{
  "n_layer": 16,
  "d_model": 128,
  "n_head": 2,
  "n_kv_head": 2,
  "head_dim": 64,
  "d_mlp": 512,
  "vocab_size": 1024,
  "activation": "gelu",
  "norm": "layernorm",
  "norm_place": "pre",
  "norm_eps": 1e-05,
  "positions": "rope",
  "rope_base": 10000.0,
  "rope_fraction": 0.25,
  "qk_norm": false,
  "attn_scale": 0.125,
  "bias": "all",
  "tie_embeddings": false,
  "parallel_block": true,
  "init": "trunc",
  "init_std_qkv": 0.0438,
  "init_std_o": 0.00775,
  "init_std_up": 0.0438,
  "init_std_down": 0.00388,
  "init_out_by_depth": true,
  "optimizer": "adam_variant",
  "lr": 0.00196,
  "beta1": 0.9,
  "beta2": 0.98,
  "weight_decay": 0.11,
  "lr_head": 0.00677,
  "grad_clip": 1.0,
  "warmup_steps": 399,
  "schedule": "wsd",
  "decay_fraction": 0.678,
  "decay_shape": "linear",
  "final_lr_fraction": 0.05,
  "batch_tokens": [8192, 16384, 32768],
  "seq_len": 512,
  "doc_mask": true,
  "train_tokens": 101900000,
  "steps": 6171,
  "dataset": "wikipedia_en"
}
Each number is 128 + 24 x the weight over its row's rms, rounded and kept within 0 to 255. Layers, rows and columns count from 0. Numbers have three digits each. The size before them is the row's rms in percent of the matrix's.

# layer 2 MLP down (transposed), 512x128, rms 0.0638, rows 289-395, columns 64-127
008:128107122147128132130130126135149143113145115110138142104144132106143143065091146149123134125179083087107060109122125106118147136115136143144147133098104155075126144116157106126103108105134168
082:162116135120104118152102165103124133162104118131115141117128134111108088127146131148125094144107132117148099159134127107156116087099130114109113153167145136121139179120089094116112134125155138
087:136120137099171088134108125153165123155146151138121155150122140123107125136169128132158102112147133148096120103131137107107124137112122149106101186050111071134081130153163119181138112147126138
080:138129146086126098125180149114104161100124135140109123116113123094115103128118151123111130114138112137158166119173127166114114110122110143155130092110118130114137107169156153124131120165140172
087:134120123113133070152106120132171132145138143106151142140116136130103110119148167145167101120124157146084097109106116138117113145125117119130099194079133115145108141125147122186101119122121102
090:121113130120123123159135119137147125175141154127139144120122136133119131114149134137167105095132148129111098132103144151099110134098114125132128221060116108129116132157154117148133102134116104
132:150093131126137161156149121104144076120112134140148138128130139134104156153138108136086134128130072127143131110152129146105105123114120134098113114126136091108139102121181184116142114200093166
142:140126150176144114124127124148135107102133140128164160158103105146108121130158107159159153126119147146051105115144175116108136145142114184156131119113098102146096095107146091142140134139148117
085:114113139129117100156131105117154133142135150117143148144123123152085105116141154152139114101141137126109101117103131140100111136132138114106148170083117110140126124130180145176112105165116107
077:136129150105163125146140133094119138178178124131132154133129111123132154163123104142109097083101151138114105136130151165093128099130152155136123163137134112116149154126062129126111097136101094
076:119132138117119108121141117116151104180133157103137147149138123131122141121169142145171124069156143147093101113114149129112127134149131152103100218086131134128120093168169142177164111163118120
106:159125105099104092091102146143166133123128152144153144142137143151125114126116152188103156146136133128086111080157112101117147165099141121139120155083124112137114126139141115185109084112130161
131:128134105113140074085127127140190153116120127104156132143137169105124129156120138178108130173152141143135104121147110120132143141128144082103152120119141101134153146114139132134112092083136088
081:117114131126146102155134104118157131124127141117145159130112107136091121131148149151133126089142153126101088121117136147103130144129140116120132166090140127148123127109168147182110106136114096
084:135111129115125094156139100114163131145130147127140148122122124155098104120154162148161123106145162124104104126121133148105102136112133102124116184065139129159106122122171145167117108142116110
092:136118134110149091128095150121175114148141162142155123136106105140127112126149158141140107134140169115087121102116117131153113146100114128146128186077123120157090134142139121167117097115121133
085:114120128122142115143143103126158122145124156121125169119108111140086129112161129151147151091138152126081095117114149150122115128126126129125111200069124130122124133130161149188123115141102120
074:132146151116116131114116115113100141121154143132125077152151143112110151149096099111134127140093152135173120128110102173120101118117112113148121149143066098151148135132100120137120113110108117
092:140127124134119106150133097140145120135134152135187156145104103142089069141156124143132137107131141132093084136094135143133102139148109131117147166095137122136133133117168124162129098150131078
100:133124141136149141109111130166162137144129131108151133101088078104121139116136095132160092156119167151128109121109144148106163107144181158103122136147148093112122154152134130152136096120135069
083:125116124129153098140123106137161130131129142112148167136115126128092111119154149143149126107134166136081098123109133149123125127122130128129129181091125141141112116123167126193111104123109092
138:141123125096080120051132122136173117123107143136140119175146135156121123124123136167111132211102138114084142115142091104140137155114119107123142122109142109127116093144161111105118115107148116
081:126116128119145104134131112124164117142123151107144165131113133139090124121159140154147129095135149137087101112098142146113122129128137141124119193074124128131127111135165145192123114131104116
131:126141146117129117104099129116163157088132159145121119120109106128119076125147140157171144115144140139088136137154129105097114128114129147142126156074108107130154115121129116149094106106125100
147:156096138141107127107082114147156127140137127078123121138136127112171122122124139179140097164160170154093117152173110110115118151111091151129109162128148077092111130109149137153121126101116076
100:137107120117147083108113105144162114131128156134141104139113109123131103127146137179115123132143146145091111119122119117129158140119106091127138182124132121130114139132169126171129115123132097
112:096131112092113098121095119130174108141101151118147134160112144131121130119133112163142129101136133150097089116089132128103147129139139105146145181083135145136111123131172131163136116129117131
093:135119129121121096145113132142165142150149149138146164137106122156108112123150149150145127089139131145097104111134141136097102121105112120142123189065116104130121118145171130151124104135135111
076:124113133141141093148121097136166115151138143131126189138137127139106124114166143143160112101133159137102116130130149161101122120114106133122099216068129111138135128121156130173146105163132091
089:153104133136112101135127104109154129140134151112149131147114111153082116122143130161131110100147132125095109107106153127132130125133124127115167188100121101126140139126169158158126104134132099
091:123105120115121101136126123105156127146135167127147151144120133147095123124152144157142102103142139130081099093115141132103112151136138116103136181059128113121110120148159162180121105144122121
123:083132109114108096103126117135162136101125139125155107134102139124122090120122127183118166158118134164096089101151094100114166147111123072151112141132134131134148137114152126156099107121137121
060:148143160125171130131123136169156151146088116138142108125117105153115141146131118129130096143111149159133112111117103145094128097135149134143085104149128109115138119157144113134110098142114118
118:152100150118140113166133145131107098121135158137142118115142151153146152132122114143114129107132128159122146089110136154099119106173124148132110096136087117107109074151188170147152123121127122
088:150090119128117082162139140127155126145114123119149163129124149137082127139159123127150133129159126109120103107132143118117075149123131127106151163089141116136113135122119103152141083143150101
136:144137160100132134084145162138172096146115142094144146133128130154120129131129106152109128094149140147077099144139114128129144151102148161186114168091127127070067078134139106123153104128128140
122:128123103124137081108116134135177115128121156136145118151130161136131115122138156182105156141138128116100099107167134072128117175120146089140118132095163119106117134137146115167129084107152130
087:135120141121121118129132134119165118145126136105140168132126113131084125114163138155126138090166154143079087095114154130120116126144142151126129188070117121118121125133174150163118114156111125
103:159107120146117103130139142116144148127109148123137138137134139143088108151146144146133123116144144116114094133153139115126080148107114113130153180086119118119110150138145099154119080139157086
079:111108142143106142098135139109126136128156069152175150128141100124132141148154093116100129167118141107085133141132141145115138083121097163148142140124114112140127143165138125121154075115089157
083:117117127133144118142141104123151127136126154101153164142104117140093115126162147155134121086135133129084102122112151137114130130122143134119146190084140134127134116130159144187120110136113102
082:121122126119143096145125113125159141132124148130152156143112122145090103121157148150155123109136151125082085107109121143117114148110127117113132183102141123149117132132184132188119096143111114
130:103115131148159110113130137120138126120128129107177138164097113145108101111155119163110144119131153119057094107139152098125147152177110154128120133121113115144107111136147119129154130140144097
134:085126137096103116085136112116199138092138139120156086133098138127098138151112111186080127181113114119101153104126084138102113108130131109129174112096134117123143135161163123124118086114121117
008:118127169163132108121130123150157132140120097124132148127163102158153123067120123127136151138146183120103095134125120130142102119098134124115142100116102141112140184071152144133149086112161140
133:105081165109118141128137101131160123133122105105164113116136141130158119141121108132130144140104145109143159146113112135135117119127134107146116109131123115142119132144160106115147100114111090
123:133138097101110118106099118116165116164136147121161110183111112134115125125125118155110105104127106125113122123110139136117115140143145096126142151108135130117114126132175151149158100113131104
104:120121113123159100127113139169133139158137147113116149140077113139099135126179109158128160097163111163086117102110151115109130134159143112129114197066137119089114104133155139195132128115118110
073:086127145099144102126142103100145161132152122137126161107104118117139131132131132147131111082167129145116103131130157168102126156136126112133149172072142126132121162088130137163113073162136124
101:133117112178143118154175116106139117158125132095140125135134138137102119128149146174114131102130151122130080141144106127127093131120110088127115179065145108104084151138126102146135072157154090
137:151145152139096114096105154173160110103134157111095128127104097119123123139138126152131153147099141180091127113128110139122160136085127160181142123095104089108127123129151142123104143131163129
138:109091141153158107111098105153159118109114133087123130134114121121142100105137149179146125173142179138090092129137149130128166119125119164170121171101118072108117120130139135120111104103128062
079:134119129126140094150129102122164127127121135113143161130118126149095117126153152153153134100145156131103095117121140142107122129123136108125125181069142132135116131114165133184108101136114104
078:132127130132140102146133100129164127131122138111148163127115119143096112137146150151147130101147145127111086123120139141102122138127146108120137165081142126136121117100168130182102105138120090
088:149107152122144134132157140142097098101131070122122185104084156115125119155114105124109137116100097117144160129115124100098114108138085141110141121080165078091154097135148101119093092150154153
143:141151138117111120111103135138139128136178147159104129142132142125128111144091126178119171144102097125124182140148117115119159146137113144104083088107125138162138117157112101110112135098144120
092:133110141117144095137121156134140117155146158115136156097134139133130105122149156160166114101160179153096117135128148128106122127123111115137106202075142126140092131156142107174125108134103098
079:127113128122133088124122116122172122130120158114145160129116138130091118124148166153157119095152154130085101106106144148119111135123130128112134193079136130139122124126173144184108098134112107
130:113125146142090095100106133131136115160128115111137105131062172086136141124104150136141112104119131142141143135097138152149134103143173119105169122115153114138124119142165118109114124111124135
112:130099146100134120179136138121123095119140156137137147121139137154142147122128120155124139102128128152135128099105158178094115112171129135120117108131101121102124089137184184154142113129122128
060:150118136112144119150130109101168101132136165131137157125109111137138106134147141140128115093101140148112118098107137123105113131133131123133146186132107094112121114141181125170148115136151138
080:122113116138135104133147111134163126136119138122147151127112132133097118127143156144167124096144149136097103131095139153112126125108118117128144190073128138141103122121169120182116093125112096
108:109134139123097094112139117123173124118144156105143113145126170115136139132119137183097117124149140160126093109126107099099155161096134078142141147122114113131115147130149113154129082142107106
079:126119131126145115146137106119160113124125146105145157122107116133098132124153143155146138089147135141086104112105144140108125139136142132123132191079129136120130119116165140186120110135104104
081:120121123109129104146144117111163130161125153117144165129114127133095120128154145148156120106131155124077099136091143143116116136125147137112126182059121116140118121139181143173130110154106120
080:123124123139129105151131104126160094129128165123152153147099085145085113118172150144108132085139120143103103109124141152109135149148137143114130179091120116128150127132142154177112136147123103
101:152101127148143102159134125134157151114116138127143155135114143163058099140151134129131127104147166113135086126161136133127077164121102116127148176094124121136109153125134102148114073143143100
080:118113120122144101139138116130167129132125139127136168110112121135090119110152152149154136096141147137087085126113135160107124142120130113133117196071127127136116130123166127185127110136105107
103:146131116120148129128122109118123151158138148126141131154105107154118090093158135130123131111162142124069113106115138132153112139083127155128141181106144115138147104152151136129095110128138133
115:148156146125098105086140141137166101115096140136119124176147141128134113110126141184123152170147155133090124118115121123168155149090153059110168127095137101138120116109174121134120078104136076
104:132127149138163133108187103097121163137134126109135131114098118131130165150145096130137164087128121144145151121132133146152137101110115163114130106096130128129139150161111134100123099132097122
009:129119119114138138121125122173121154133145134113128138154116113128129162150164120160111111128131187132117109093110090089126133113167146121140100144164140158155089156134130107124145104111102143
074:125144135109113109136150135116056127130172103152158139115141101094151165130133114107137157088078140157107135136136157146115117126082112159146109096125147129106129152139132097127131111107148148
081:144111147119130121145141146095166113149154152136154152134121107155115153131148127146149100102144134127079095110112152132100132144115135190134131183115117107147114110138178117169150110150116111
082:116113137120134099151138100116169137127122137128137159133126133138081107120142145151159115109138155121097088111097128146102122133118132126120125182083133128149113141131171125177108095145109107
096:131121148129132119128100130151158145130143164159161136136110107152124104142132133155129104115141159120097112101153127103108086148105112118133132165079134112141091115160157109166116066134124112
090:130136135130115088142108129150160143150133163151140147129103099138103084139131151160137131115169141132090113102132143113099115142095120128117130172076134093157103133139146115181100073132129148
076:125094154155122139124126129140139145158129115121123140160134105109134121170145144154179089155143153133156103156133139124122134098098109133141094147138120134132112147125150097135152138136082106
105:150121119154087113153125149109126135122119131154075146108110113127129116140138114073127139064146133131151136147071083155170117137129156095139149133121112154152125124122166156119162129157135128
106:136132140136119108127099165096112095140123090129151124155162122128144144177138122140142076104132161129107136166128143072151121116108123115139173086134119159123150100112165111115142083143129111
101:150129123097108095107095106142166109161107168147160109156116114143153127129135134162133149153145136116080124116116105123104119159123121111136158169097133108150083111128183109171104122130140105
079:123117131128130099146127109119163120138130145114143157119121128141092124122149147154146133097146150130096094117103142154106114132131136123122122179067129125138127116120156146188116103135104113
094:127130111155123099096109087117104106147131123131139122142135151114133176073163118138124115084139116155175159125100157149117106112125115154086085125124167160141137139146123133140184124139125121
008:098107150158186148140132119136123124121092152145102116143110091128131122121169111121114102138108134123150153135153124174115095117106107130089135116147181155161117131142101110141146120124127172
093:141106119099151074127101115148171143133138147117154147146109126127100102107144152155159101127130155146080114103107123143123134143110113133131110208087117125138105145124141130184108113114103111
097:139109141126110114122149129112167122144130162109186155155127117150107144126149135151144111081142138116083101119130148120083115140121155165115140167116124107138104078145181120176144099149125115
081:119121132131150105125130113129171114135126148117146168118106124126096127123155147143148125087135158136080097124102145147118114136122128139129123190079130136143113123122159132191122103140113095
136:141103148150138149095120112143149177113151171125140139157110112178118123093135134140161103141136130125073071111134137156106114103105106192156151163122131113115112088155127127158096126135132121
081:124114130115143111149131103117164127146132147115136172131120115136098124123160139159155128087140151129093110125120140151103120136116130111118117200076129124128125130121155144186132111140103116
080:130118123136142098141139101132160126137124140109148169123112122139097115124152152152143132098150145134096091128123146144109125134128139107123129180076140138128124122108164128190113109120113097
099:149145152132140128133082144165159121143153147134154159151097096148100129122162132147104160127127129164071102102141123116101123149145130145147100173066126087115100112150151130170125150156126151
100:150100133129193142111093130157181138144150147117136173138108124148102106095143133144119126132128164138097125126116118131112136152129112166172108179067124083145107144147140124153104079149142106
125:121101123146161097108096110166134157127118145103128113151107105145128099113146144178142153143143136126069093081153158112122155152155136146144116165097125107091098105141156121133105122119128092
009:144123106115127143127133162107129114138159138143107130124113137104088090161123120115124088132091140114137166159132125143158118154131133122130140153107139153114115106118045148135123188128127112
089:110114134131185103130116092140155117137136155118149142144111119145102113110164125163086116078134152145110100125114153149128108138135117105132121194088147101136112139137142136168123101152130072
099:097091153108137128131103152120160156143137118156131112118136120172109140141133128131131129125126117158118140125123121110127131076110086147147158168134141120153120097133132140139145091117096119
108:129118126102089076117106136125192138102108160109141127141084108134125104111133162152139127146115127180112105115112122124097176150123147117117143164111101124128138162127170141177121126146129122
125:119112148129168124094105143163155109134136141117149148144094111125110104118141110177148138142133150163092095097138147090108137112166164163150107171081118087102098094125162131155143135139117111
134:154138108181143137108113112155141140093153143158135132142102101133110084140128108122128160163127138148066092164130120137128142140133102156162126127121098087140112149105129111165122110137155086
104:165094135119156088122114112129165119152131140131160139158110135136132104130140146137103112121150172120103107108137110150130099145121108097115116161091148112128104138158152104188123097158161086
134:112165096160171133114106122139083132115168133121132143115110131118150063105097139138132170072114141145093115133155100091133145177115129147166136157161125127125130151131120125139115122118165127
091:137125123121118095152096129117162138155150157139159136139114134135122122121141155153136122101154137105090104096130137138111114156108136121120130173085138115153114118140170125179105094139134111
139:086131124157166117125114109102136134127144125116155139166104129157125095093165132159118130110134143111050088103150154104125144145154106163136123116141103114149098114131139125142141130141140107
094:115119111142132081143117093146158153127128132108158126135124117128096105127143151160159107114146169147112075101119121153105126142100117101117117177137146122163124130123173145163118117120111098
087:132112131136148107143132109126135137137135154122143154160118117165089107138147137148136132098158135125095096115126135131121111136121127113105143173096130108144117143126180143192110117147127107
086:117127147136137123130140105137164112139116146123132155143129122137103131118152142146156114078135170131094111126123147140103116130126127139123134184092141111136095127145154142178132095174115095
093:162068129092144153137117154145166130141136157125121133127142094166114155130118146110093151118119143127106102181118155136111142126137111051162138131146134119164125123143125118118168120133112119
# layer 2 MLP up, 512x128, rms 0.115, rows 290-396, columns 64-127
084:150115160118131107148094135111151094161112113122157130143114110147116113145152162152120117151121145157133093145123123128153128094103136102100101166122149139107107150138113117102110107136132123
112:118136121116133114152115096114182126135145145099150153104119120153083127126151162151150141104161159138094130112116140136114108126140139089109129190071148128117085128148161139161120096164104109
093:121137136119141076131124133122149135140134159126140138134102134108103109147124168136153179081168125120095152111147144167140122123126116110137148147080137116133114123146168165122109104154126131
102:126133117124134108151104103108162137134145134104172161112119136144081117123144178162153138096158152141095127110111125142113105131128128085105127175077159124124104122140173130173088098171106109
099:117128129124134125159125101111162140156148146123160147105114116160089124124148154153154127071154156158095107113102136137109101132133122076118144208078147124131113115152161125161116082168100116
111:136101124125156135163116108120173130123130088124150120115097129139108145171131139156145159128143142189112131129125112155099117118115121113118090161116185116088118095138179156142140101161080144
116:108112131123133145137128116133199118141113137079146142128101117133086112113129169144157162106153183126090130131115125103133118116161132109132134184090158104123096123171167134133109106167098085
094:123127138133123110153118101117152128139138144111161161115116118164083118123142168155142150094161149126101119114108128136105096131129131094109142168079137115129107104142172131170093093174090107
108:111124153138142140138111112125184125141128114095165158114084127131126131142109127128128120057147147154114120124117115139110106109171128107134136199083125088115158117166135113166082075130104127
106:128139122117114111144110097115169126148130159102144157091123128155097130114147156148159142109166159137091113111116148134111096125171132094133133190073152127124109125165159123167126097165105108
102:136127133125130106120114108119177136142129151098170135128125140134086110128111154188140151105145142128088147110133119160130117139121122095091130155076142113143122114160166135168099095137104112
106:151142134126120105096100104125157146104122111117165140137127133125115134141122154184135129132156146145091147153116119128144124150140129106081122146072118126136116088139147109147111101138121067
087:120126126143127114145108101119151118138132126105168155112106122159075131133138162160147140098172160128101123116114130140108115131122137095112133163072147124126097111130173141171091094154096106
090:130128116128128113154119098117159128142134142115161155104116125165077118133149174153152145092173166126097126108110130135108094131108127088111125175088152126146107105137174139166099094167095118
108:120127112122135105144105107111173131140160143113159149102118123153093109127133168163151149090158158144100131098101130158116108135117131085109132177080160118140091123140178134164100096149108109
092:122132117122135112144110090120161132143122149108146158098116118163076132133150156150158143106159175136089124111121137138112094114130128091125134181075143134133092124153169131166102097158089119
082:149110163113096134114131145131164130138119142105139091145121153106107135158068132113122156108135165167123137102121097147159116128138141117133156136120118098132164112138115125154126109091120135
108:113122135125121126133102100116168123138144139111156162100099130153095104130142162147157147109153160155096100116111125132114099118137136094110137170079157115114104113136187135157086094163109096
098:105118147109141127096092129153184146144156152097142115104114126133108101134196144149132103138144157170103146120088113152127138113136175132122112132113135143122089092177153112177100110104121083
092:118138115135141117148110101128159137134130130113154163112109132155074125126140167156151143092163170140091119113118127142110110117125130098119136177078152127134092113135173132172094100162098111
118:128135129114121118096114113129194123142145160108144114128125162114110103125123162189136141134135155143072145100151107109155130123135128113097141161087133105133113102144144134145107086104114083
093:127132113126129108144109098123162134145121143107153154099116127159082128123139161146152140099162166147093117112110139149110095115133136101120137182074144124131099118152171128177099103159100115
106:110137115142169116135104097133165122145130163086137136108114121152101114123124161181147148127147146135092141120111118166123118132119123104105118171099152109124072126161163147165125085159097116
118:112139109105132146106104093114186139125151124106141136127123116111129111118161162202165145124156170134094118120127107118138140125124116112104136192079137113120096119154146128154112114149095067
101:112115123105124109115100107131171124137129145119161149114112136140102098128129152180160154113149165161100147141132117137121110118113112080092134169068159119121092120146174124162105106131074099
105:119137136126111111121098126123167147134119147112174146112137142150109113119134158166142146116169152122097130144124113143114105130124126079087134152082130126140089129155171112168117080148101102
099:133137116115136115146113110123168136129158147114163163121094124164073113129150160153141146082154150144106107111107127146117095127114123076115136184086149128129119109157174122166114093173106117
110:115132120130126115153114087115160125147144141126153169107119125161083129123142156155160140094174169134097121116114142148101107127144129082126124188074152132125109127141161125164108092174105106
106:113120128121124115139114103121163129140139154119150162113102121155088122117139166150153148097166155140101111114106131146109109117132136089115152175071152116133095112137171122168092093163094096
102:121123123116124123148112117111159130147149163110170146108120132153090125123140165149147135096166154142091119112101144139105093136139130089110138181072147120123103118139172143171103092165102109
106:127132137138119118113092138137170142130097163097175135121122140134080100122118138198138145127138141145090159139142093137137123145091105081088146154084141124139132099155169105156120107143100091
082:120144160132162107154115139136195152140114102097160124108124135140115119154159169142144112107127163169112159124103104144117128116139152105123100151110131126104110104156161116138102100126101096
110:133106114143132127167105131111152121146156103111131155105144127164101114116143137167138113095156137152122124095093136135101090122175138120115138161105116132107099119173157117161149106161104084
095:098117124121103093131110100104159130134144140122145140098121144156085140133127151153160133109164144151091114098133150132119123139125124107106140193091147131112112133141158147167116103167110094
123:129118135095124133134124104124200147152151148075151132118105114138113113109138144171140133118157159130094096100130111153134102112130125109134134170088161118148105139197152124146123094145114088
106:127133135130127092096122108118177149159135158110170131111127150137103114147103140179143145118158165133092131128136115136137115153130132088087127149083149131117128123142155119159116112141115098
099:126127108129129109140099100117164139146124138100146181101115127148078131098146149149145141105171162139098110104105132147110095125132133112133131166070141132145095130151169132173112090165096105
097:113117128127120105134121096108164141138142156117151150109117135148080128133135136166146144097162150149088101115137140138122103137135116100100141188081141119117112119147167137164108102173099098
087:113107171144106131110131124125164119130123115120178103115132100143118127154124102127125126149152158142101105157142118166115115086096109122135128151131169108144151152160133125122119081149060118
092:116135119127128119142114092124157136147134143112154154111113117151081124121141163148157139091163154144095118115115138142103099111135138098126147179071152114121102115149163131176092098162102104
097:120129129120129102139107104120160132139135138114159158111110125156082119122143169153161142103155150145095129114119127133109096123121131089115132174069165127128094117137178133162099099159089119
114:118114130131124132099105105155178115155122175090136142096109128131089111111131145150158154112168163156085129115107101102126107109135126106143146182078176105121108126150166142139117107142124075
110:127132145108110115110105138143177140125126142125163138124115144128106106143120134178141164146139167147091146132129111107133107136126114111092127160069140117130106102145137102141130076121108065
008:140115125119133121133121109122100121069100129116122085124136134126124156143143097104151157119099107102152129146174157142191143098175142125122102117141141104049142090143116129123142130139101115
101:107082187111089165144143099154133103137099122078174090100147122134157125146139106129120165152124148125151153168104109158154131129102140096136110120111148114140094142134144119124142106111080108
111:115133145113097123107109131109161126132130162118162138124111136131100121128119157146145148117171149130108135136131116158119117147110115084095127152058140128135100114156158111175107089132106086
103:117137118119126119126115111134194128136132153096128154103108115134086099128157159148166147105143172143092117114119125125112108105142139093117148184084134121120093117154152117159105097153106093
083:113126124105128083129143076136165157135138116101143169086111120141109156144140136151120129100179141126121131130114120171110128152112135117110131151067163137135112148135146136151122071164101104
105:112133126144129118144121090099164121134152148117168145085120123156080118137145149170166145083165164157084111111122138128105120134156116095109122197088151128121124138143154141158118098150104125
112:137146127107151112098119093119203124146131150087142115132115112131090114100117157186138149124136163127107138103131125142134126128129116108115134163093154113146100113191142130138103105140106101
120:116115122127131144110123100148190137137112180102129151107107125147107092112124151184140152115163186154081115140111100144144111106126118109114141205096148101131097105152139130144115109144107077
088:127128114141129101152110096120158128132124130107157159107109135163069128125144167152152139102175166135096118100115134141106108132121135090118129169080151131132100119135167129176093093158097117
088:120127122151129101145114093121158128139125123105159158116107132160072125129139167157149145099172163131103115113113133140108106134124146090116136157075149127125098103128168132173090096159101108
100:136099158111143129130112108122146108161113111100179147119089133139140129132121122151128159114115123119125164155126117144123105126123116068090147122099169094117125095138160103148114096111128159
122:113126118135128134147112130150160117137114107082116142084147104148099126105129120192141143117144186149077100117124104143140131115137119078133113195117152136150130122194128117152130075125105069
099:124137126135136130148122113105173136148140155100155154100117119150086119118150157170153134084164157148089133121107127139116100134130129078113128189079156136138104115144170130167109090154104105
095:122127118128129106144106096120168134136125140116157166109116128154080125117143170151152139093170162133092117110114139147113088126132134095111137177075153125133103117134170130171095094168105109
115:090096147145102138130137148121143122169111177111169113099119148107159111156138116157146194165161149120113180118104120125142108134133126080096137139078154109152074132099137104114122099094125101
103:121108116138139126162097136117139111149163114120133161092140134174098123111142145172144106092154138150126126104099141140094085130166141129116134161094110147122093116165155107167142114158102100
102:115123133129147116138117107118177115142143144114151167106110132157109113121140158161154142103150170148109136124109145137101097125150145092104135160070154118106104117154183130169111108146094116
090:124131113132126112155121098121161138142129127122158154112102126154071119134142167148158136087165160137093113106112129142117104127124130088113147187080147136125095109134162126167098089167098108
105:116131147129112095124097115127169131148115144119180151132125130141090113112120134171133157118149159122096141142114127142136104145110108087087148159062130131137116107149152118161118091145085084
089:118128115133128110149104095125166123136125144102152158104109129158075129122144164152158142097170161142096120109111140141109099120136140101124141172069146131129100116148163130177097098157092105
099:120136123125126114146118091112165132153131151110155157106116125158083132127145171145154143098161159147093116113105139133118091119138138098122135180077144122134097112146181137172108097169088114
105:120127123137125117137097094117168100135142153103160152102116110154091132126141170155152150101176150140099122114110135145099108128150139094122134162068143123122112126151164134163090094155104103
100:113125133131117120144118085112162121138140145120152166106108126155074142128142153158151143098171165144091121106122144128098102135137118100109120179078152113128108128134148140156106100167100115
092:123133116132127111146115100117169131137127128112158154100110127158076125129145169155158145095167164139098122112111130140108106121120131086115131178077143129132095118142168124167102093165096115
112:123130135101125123145124087134165131135137162108158147097110101155092115109144157148151152095148139171097094113109110154135085122117121112130145191094159109144116117151177127146098100160095105
105:122140123133136100108101092136185135145106139108160142117126146139099101133117162159142142136164155131087128110118118143152115148142135122076135162091127124152101113120159114146097100133105094
095:106144126123155135132161113117164137138140095092154130086062102140103143134134130129138170070128138176115086120099121155165130133161132127123142152106147089135161135170135116148101085138092148
010:138131118115117140126149111122134140075109120100129133114099174110140119142128115123149123095155097106147112150099169162045173118074144139126142122106136124082132079130096145117118140119139097
097:084113126105133143149131114118141142173141117113172133096107154155117140117134122139135151078123128155105115100162136120155107131133119119143142147096183143142144101158130146122130121099093138
117:123119133111134120162110110108171124148145142107156141108102119167095123115141165157148149090171160134103119110104148149112100127143140102120139185070157117129104126149175130166118092154097098
096:119122126129128108157112101116153136150128139117156156108113127164075127127140159160147146099163156137096123111108133136105101130113126094115134176081152122125093117139169126171098085166090115
108:119134130125129110130111104123169136142156152105169155116107127153092107124135145160145145092155144154095122124116122144116091132117123076104131176074163122120110121152181133160109095161096100
110:123135140133123111146111103105168126143145142098163161118108115149084104121135158166141150094161138138099131111103129149113100149112130092109134169076159122138109114140175128165100089167100106
098:086136110177154150171086102090143119147125101116119169128106102160118140118143144130159109093166137159134137150124166116118116112157108104126166141118156133130089125125118142157121125169116130
114:133113148105102134096128122142170123143098146090141097122127124106126094114099141152154153090144172117098158160141098129166094137117130114141160123114183121161101116152150136124107101076143089
098:105147131138125090138117132116142101135127082104162127111134119178138132158117148145158094087128177147105146146155135111148126100103132123120166134106126126137133107140187127116139118143104124
106:116116139122125101123111095106164118146142143111175128109111135142096121119135166164158170118160162116093133130119127154130115132124125089091130158078161130132105109154159126158102094124099110
090:126127121141120105151108095123157131140125138104156156101119128162075130126146163158148137099176162124097114105099133140112099125126137095117131170076146128133104117142164132176096094158098111
107:077125136150104138097132095132156137130109146105167100130097142109132138119167154161154178161125151134095148108175142118142085162149137128106168120118163108120095102124140157095126108101132085
011:154132067100087092102140111115132135190120125095115137120115200113141108128114138111154126149186111108117101128134161103100129116108143126156124122134125134097167121132104138106136154134158106
106:122125111110136109138105111117178142129142139111154167115111136147085112124144172164153136099152150152094129118111122149114111124117127087103138181079159119118096131139170126169104098166101109
103:131120127103125129144109110120169132164138146102155153109108132149084138096139147145154149097161157127097100117107145139120104118154134102142142179068157118126112131153160133157124102148111095
093:115135119132134108142105098121165129140134132117153165109111131152078127119144158153158137092166170140090113114108137142113097124128132094117132179078148125135098123142168130173105094168105106
121:127135156103137137138139105152188164126143122107145151127108104157093109096138153149155141083142166156093081119126114137117123117119127127139146211099154097133109136161161133142098104161122084
090:116131110135124110146109100119159130146132147112153160101109124163076132127147164154159133101176167130095128114112137140106100124124137090120126182073139136135099120148163134177102096155091121
088:122133112147132110145112098124160130135124129107154167106105128156076126127143171155151138093173167133096112109113131139104118123131140089121134167075150125128098112131165130177089097155101104
111:122135124117119120123107099122183117129142151091159142120119118137098109110145164158158157107157158130097129118122118143110098115146127097124132169071156114129101137171173137144110101147107112
114:117132135110136126135122086130193144139142130110141164124109118139106098122144147167155144111148151168097111115099095142126116112130124100120128192069160107136095147155156136146089082158106101
119:129111130129116140123118103146192144133124178089138152103118131138100095115124165159151140106151173156072128132119100135132096114121126092119150184092167099140084126149154137143108097151120070
007:148142113122125086101125144128167125151076132152126125111149121121161128077106119127096119146175119113109132131132109098068127144172144113142114127136121146161107173130106064105095129131126143
102:105130129134124109122100101130168109146148140115155162096107117157084113111139140159157145103162179138089115119115141142113099120139125086111130176079143130115105133132158132158110090151109096
100:126095139143164101137121098106133141150119104121154130118129127151115153148143127144145119137168116139101145120143133142109097107127086132130137147105174128108108126134141140144144095184065126
100:116138138123115106126101118111168121123114136101178160128131137144111102107122170174147142113163159120100146137120126134124106129117124083104146146069136118142079127145169128167102083151099099
116:134117130119118132110123109145197130141126177091132158097122136139095095109150151168127135120155170138080112127113106131124099111131137106125138178089158107120095134153165137149119111138110080
125:107115135126128141129124092137197125124135147103138144133097115129086103143124181155175173118154174146097126115122121114132110117146142096116108187090157107137076104145157131135106111147107079
101:116124133109127100125110110121171123137159146105157148100109123154083114127135146164148149090150172153095122116129145133129108128131129084101118183069170119114109133135159143150103110134101115
113:089134108138115133161155127161121091156119133127142184140089109133092146097120146123155166095137146106134109111103163162130097141152155098139178160101161121147161128138151170113155138167102145
100:124120139128121107140104110104160127145153138104176158116112121144084118121132159165153141089166149132104126110110131146111114148114135088107119165070164114126102109141177132162100101151105113
118:122128126125118129096119109155174130160122171095143128116093118132097116121130148164168164109158156149079120126128086101127112113128116133133146182080159110108107109147188147136123117148128078
097:125129117126133108137102099118153150135133124115173158118118122149076127125144161168155120107160153141100114126120107148119095126106127082103131164077161127131104103134172133159096105161100102
095:116124131124129109142118093119153130141144151108151160116101114157076116124148169150153150102158148140095122114138137136112106116129133091115135172074154120121095114140178139165093102161088107
100:109143124124133121152114091119155133146136140119140163108118116155073133099139144147159140099167159133086116117109129133103104130153134094137138182075156133125103133140155133163120088180100111
104:125078174078108164144131127128157134140131156094148108106140100141118120132107175125120135141114171140082102133141125148131158148154119096159138161121155100171114105150108084108136139101089132
113:120133130141141111146111090110171136130143145098152156108115125148092111122146165171148144096175159140097126106112133150111114130133128094123126168075153123133097129157180137166104100167093104